config.toml
qk_norm = false
max_grad_norm = 1.0
warmup_steps = 200
Each number is 128 + 24 x the weight over its row's rms, rounded and kept within 0 to 255. Layers, rows and columns count from 0. Numbers have three digits each. The size before them is the row's rms in percent of the matrix's.

# layer 5 MLP up, 192x96, rms 0.142, rows 136-191, columns 0-95
095:173125156092130130163135120148096131129092129140122060109128118186107118107113147149147164135083150139116098118148174122130142123117174099170102099128146112099088158102093177105091153105124103117126140128144105125102156134150142101099146159123130122118142099117155119153137149125136132151
096:149129124160111087114133163118114118116101127130104138122126137122151140125139118127167166078108147125135132118160120160117116115127166163158154125120145102163111121063119106147125133103110172136068153134098116136150152092190135116181122142150123150138151136159161155108122131111123078160
107:117137205111185122149107115154156143158112122100104091111128121119117115131098139128144095108128149126122098106098089099108107140081152155118143148087128093151144152102140136150108137120140148113113120138140159097132133081161175137130127133129094112146105130153118158151174117071124136126
101:143167161140101154139126133157114130113162140146138118137133136128157121159156138101127156105144107174087148146121114119095193128127103128121139153118110150122150123140136136120135124129131099134099131129143064126152110117155119075084080129169140142101123203133145094112177133115142108144
097:082147142166118136150109147121181171100126108146099125089122111143103100156134186105122133143154091143144141083133118129065095137146142121099098148115136166144100150139083134124086110157136141089125137126120125133085140119133105135125086107135124150131095121107093105105102127095134118124
090:175139152063119139139159175127114132146109125150156139111133092124110147121105121135166152076092107125122128166140160131133109093119119091131120123119085112124139168102136097156092119081136152129124144121159144149108157116114118166128125174149141126104114072143111107171110123100146145125
103:170114159126100164155147130130125168178154131134124114088152127162134119126179117163150124110147133128140104157113090124168119139121149125146111116153139111145090132125096181129124139180120120121154162166140084150133089149107139139109151151125167107092159117089177148132132127147127109143
100:133115123115146095130171139162167118119178160101142104097166094125129135145128123133132143077107161152155150102149131136140143152138166158100119125102124125138095113121142137189123086103112136147114141138095092132122109151102137108131174159129124119137135113163166149106096130152097185159
086:139141112114102137165139123114101167078137140109163115119101121123121095128164131100130143174056152113117151111097142116129129103115090158130145168113055113150158154076102100145111115123114143124135128146074121108134113125094121111133107099081119107106117124159131151129128121144124119114
122:145098141136130142146152096148109128166167114127123119110114145081154159108103132111130147098136118147149124131202098189109107175104135144130127138114123139127116141139125135127076125145112151144097135135095098112148123154146121162118119162127089104125182114133057152124117139126169142140
099:161112112151134126125077181101180137116166123118154136108115178114151135104168150133105115145099122098111149158098131158087091154155146075121130101124110111124165145114100087138092138149128152126135134141109163161126123115130131161160139089132099122119111110123160172146113147116116118107
091:180150133134130125099127148123130110132125119124163086114131111148112110154102126174159185140131134142090070138098092133137125116124099148153077116068078127133137079116151165099100097111104135133102158133178162109132150115088128140128133135134115134099132104138164131123120135125122111117
096:106101123172094129102148147127142136100132137099137168136117148114151142139181113197116114137121143107129092143142146140127159111091114113124152128151093157141120131124064144103074115142142158164128153158124133135122147109143127135168114135088137160134115145143078093181155129120115151131
104:126135091159140112134088145109117165138109087162128126079133137134104096134070143110111150133155122115152124105098141138123127118093154141144099117146137156160132132133136092143081085178121163145137109132079140136142081114129103168164122142155100114147115124132158181116156125131100121102
110:142163100133088112136108135150105134109125130172134131140101130131160142116144127097145160129145137167172181135174140179149104117111150071107124115172132161120129183150099134119113128138132161151152109114101135119082117114126139132120147140123135087121090111133123128146152063108102116100
093:131057120148149122156105147115117111123127161105127165162117085110147170138127120115180096077122129116116176171118139076160156129159120162166139153142174121144167114165122141124141156123110142127125104093118127145110153109103123129136140126147120127125130156155144118141145137089131129084
091:122115121162132136184164142112119105155105126145105109129130121138137175140090124134149108104177188169132116081115104093150112145163114133149127142184104135110129144136105100121161151084112133101110114137123109103132157079159113141144121149136125170157144077112149151134120121142143132145
097:149102131116162153091098126137123114147127083130124144114133135111159114144133158152132183150122130101121129137118135121138164112159133098095159144103136154109134172156145161147092128134141127165158112139125124176143114070129123179092125091126159130101131131179132109155130088137139134192
094:148133081125121116114132145100065105104132116125135117142119162126141099121107133109096153154133080131107118141124128126143173106179108116159139132112138088119064131113161104125185110117179142139146109117130090099107123132139161144098178157117126117167097123106139128143157092125114138136
087:127108142146147147169081126149115126112140119102123104153121166096137100107116080162119111184091126145158105119131130094144122131106106151109165124126140124079134123138140115159125118098147099084131162121145087115169149189127154142131184142116094122109132142120160150143149112162129110103
102:113153134132162163108109154097122127143158114090142061098126121154133148109115135148094131155106118086124126143139147136162096147144101086119168149144151104098135129113143155138176143154183129145141158131118169154128103147087144162140104108112105101115152116138103163104143110135137091151
110:141127109147107181161123178073131131113081160114108126062127068161179110106135126158079158101097138111122144134127113103119092105123140142106139104148127117108123114112133137121111150108160138100154107127144123110090138113124160110112136129080113115123156113129115108132158116130138092148
093:174149106160130116165118089125155134161118175159102125170116098163163188126132174101121137118148099148129109129107145110129155108124131078146129116122131093160069131135129148121135096128109136120118154148132127144132134085107134118141131174129133163135135092122116134107104145140060138129
099:137126146090116137118167136109151164121107146179087105125142130083111134153117125142133150141117127084155165127130134123159131151149138097169163106097137142159088137097122146127121120145133114170130119171124146116118115087133137149121105150103155176154154063155159156136100119081118110132
091:163110117152123128134099108110122140132129097133160126144155158095101111123115111085101080095138113121118114129046124095178153120112123144084152135131115148102130135154122114108120101073095086118134132130145133106128099140147143105128068160111138132131112124106094158091113129163157116136
106:152064118090150134151123142114105162106094135148131161139108134081175149103106136120128117110157116133123093123112119121104134123090093116116160146116129128134117136157136131164148081104131098136125121082123175149139142153167115109140109149097165151146158150101086066109137122116101126145
107:153134107167135116159126133167126131115143146107129136128079092139157123127198155118106111142117127141135155111149142110112126120089145170118099108106095115187105151137147122148140169139181091165163092152109155125106157131142105151153154073128130146105129130144106142121106107105122133155
104:135134114125107139134133165120121158152142090119108137140160134178071078164148094197170145147111133127158123160099121174143118140130118156111074085121126105118147143151157171156131136163122129109129124114133147121125130150112127115107150166123125115112128158103090101131147161144094122137
097:141168101122105106127137109141083124150147110131100145111114106146139115121190092115099134124147109085131128118148097136139081105126127144138121113103117170120160062133132107091142142088159119111120092116138106146130111105120132156144129090126142110112117164078138160167114153123091171166
092:125089129130089119107087141081191123101117118162129155074102107095126125116115118133137131127068147115096138154125146115123099133081102095122105096074158137091179102137149102088103118129102134125128134163112154115127144127159105102117123111130145153119126124130124103161132145153116117143
100:137123133114132155068138133087074142147102175143122173145082088143151136158137087090153109149141058164101127148094108095141132139100127124106152148149130137108121128142116150148078126099113104146138146159132111123103131104147147142132123122095140132142116137140101117143132126074148135131
107:105109146123146141181101156110144143149147137144162119136182100120109153063139163113116126084108162148110101116101123130113129117161134125112134124089149161130129083136116152139094182120132163111128116109139141099126104120154177107172165130137129098125152113132126108148113081106124102156
100:107103062120118103123139136139083124124195151136138116098087190128121128104130148109126087108121100133104149153163125116091104120167117133140138170120133118112138135113149128126124135145142130143133134080124103158125100127133103132144071138158151094148156082081126130119145164132106133102
094:121164090162126084102145163143152151168129113126122139100144121131119122095129143133144109097161116154123134130181085128111073111155131149149093113135109108087109142154105120138080152142117145106153168124109133166130119174112117119144080159161143101128138101131120104153101141117088107105
101:143117121105127112135132151138162103135151128149093114139101119157141131152107139128120154165156123115113133139139131139094147105112089076127106112151108136139122093139186145136113077131129157149165144159115179168136179167101142105128132110176145153106097098094093133149113098131093161142
098:139145098127105141115080106128171115127155165114108094137160118220152105142172140143138141123166135115158139152140117150130178129123164131155105139126121165117111098119122112137105135135145083122129122121147135164156104128139108146182195129132158159133113109127117136105144141113133146129
092:103130160111192141121147102149121086118121115126087119108122107115152130118060133145121120126095130206115113117092146085163118141100114142116120127113156114128165084114115115096157130148137131147138132113168137127144128156160134111167090145111090138107110163108133129112162141110161116129
120:140147112095115123132141110120100171133143130123079127143147159122183120167111106109161141119104163103147122140123119073136133179124138128096143147102121127110132164168129146170142108115168104140129163116136156125106121136141196142135122106139108134126116158133113127125135121153148042136
100:124113150117129124069109152155171116109146160165108075113096109150081108123088102174129132161122084160096134083132149112134141124138089116118126130123131123131154164101139142163102125094142117105129129102100145164126115125092141102129147098161153174119130122115180103127140124134108143129
096:139128148133113125137135093143125119167151181113165140128168157125131190154175162148157091124111091149109159097124174092119133134120095140148106167105103083184145105127089132121124110117102102109147116131132132151124130144107112102096155116120163119154120119114141109120146128144139170103
097:163150132156149126139146150143118156100139093123135092122099080116196159101156115144111122089123140126145164114156136133129109162150122147142135151170113095123095136141168140104150175111146133147158117145097123109157146121150119109149133116136133095108136135059151142162121144165128173132
100:107144114169092117075141129096080129117174135123094123083141115108082103122122092118130128120157177072097154142151103119109101137121110160111074122148131114103142102161131107131130116108139142140163124134109106142088158143125106108111146096142155114121123141100109099105088139123114092130
087:118119145127113096097122113097162125128181099129163114122136110185127136109157116114141176119128097149122133113140107123076123084141120178100076123111114124175102125131125107132104080137155118120142136109136118143133099156108101111126135105097142096114128157147096112085177121085151126110
104:182126124147144113127142105105126165105115150127106164130118138134136088172133138147155152128121108136163139132097139107150085142145140150133131085127151048100112132111122104144113139083146165108149091079152120154131146146100128139185117128109113153107135127121125153137123145136081108172
091:118118098140202117116148121105142123112110134106115142138137100123105135116128146119097100190076154152147152154142144099147121119145148152094135125124133089151108106134099142142125100129104139116125106153107146127118135155139146108215137090113130123149156085122147168095159090149111119131
089:164167136117117099093129133141119172087128127146115186159159120133142115127119148131147117091101087099114120147096113095113118111095152128124123126086098129099089094143091173165087116138162122130151152150140133100117139160095118144163143132171119133150079117117104149155143125133135155131
112:097126123138101105139108113156161157104134107131140136113166168082165156128126125113102167135135084164114180132114133112116125108162089133143105160154128116119091132137109116125127082105163138144118126099131161150139131125094082107115128117148148145172136090122134090137098178131093155091
097:111120086114107145085128149101147176145150126130144154128127138163102139130168124125155105096136126145165110119112124115134123119132126091127137108129153141107101151136189146108114130135091087128176106082126100109112096110084114101064088106112143096109143131082121175125144131127141113130
105:133123137136121117125129129146084120119144092085132111157099140122138121090138117130055103093155123140141108086159146113076113157119138155139109108135140086130114122130154121158135123111134108079128115067122096139099125156144147135206126148098090128131121123118100148106116127112169139149
090:147138117132129066153138167123164128156134161112149166127132146142106152097108097086114100105145151131111101119136117114095131098117123092151097120095081092100106126101113133184169145144127135117117130102149137151129144155184123138129148153104157080135125123085111120132124124138131075118
089:102124164113094124107116149131167114195106140140103139087187115083145137057138105147083093137121177113152090160109134116121132139106099094141140139107141131123120127127120183150167166134126118153100128133144099132127119130121140143150122148123120116146148145142144143159146138148143101102
098:111163160090127134135125093120129084134147081145100134090161152114149149116147168106136105137188138117119123188116141118162137116116134126153146135131109151178141096074149134146092108090111099154109124126151140109139115149161126124071130106111172111142143108148129128109126143134157141100
104:167139114111152125154096146153175105098105113149114135159093135132108107110089103114142123104147147124109147133123169093141134123103072134159173158110158163107157102084168126099150163123115111126098114115149138141149101123130178099108107108153152146090153150137129092134149104148131121110
106:076135107128159096180094138111174142106118090165131139155127138127117093169122188114148104122155119117157128103153169123139182116143146131163106145089102157129161144133144107145120118124113115114124129144109109170118112121118094134084138143144151134141134130111148132112157133125075165158
088:109086191177142170135127157127076103097091149128110120136147120145159125102114149132144119116148148160104159131188097131098141152122126146129139136147159130100129074124138138151110153162111119134144145129127103153158126139123122086093099136129132120088144138134107132118063137109095130110
101:079129124105107162095161119133138159145170052118095108150141121120105115087140122117121137120153122107121172082121126123129102143136090126112115080145126135171164131133134115141120083111151109159154129111115130102145100133091076137124123109127118112086176135143118153145095127152113158126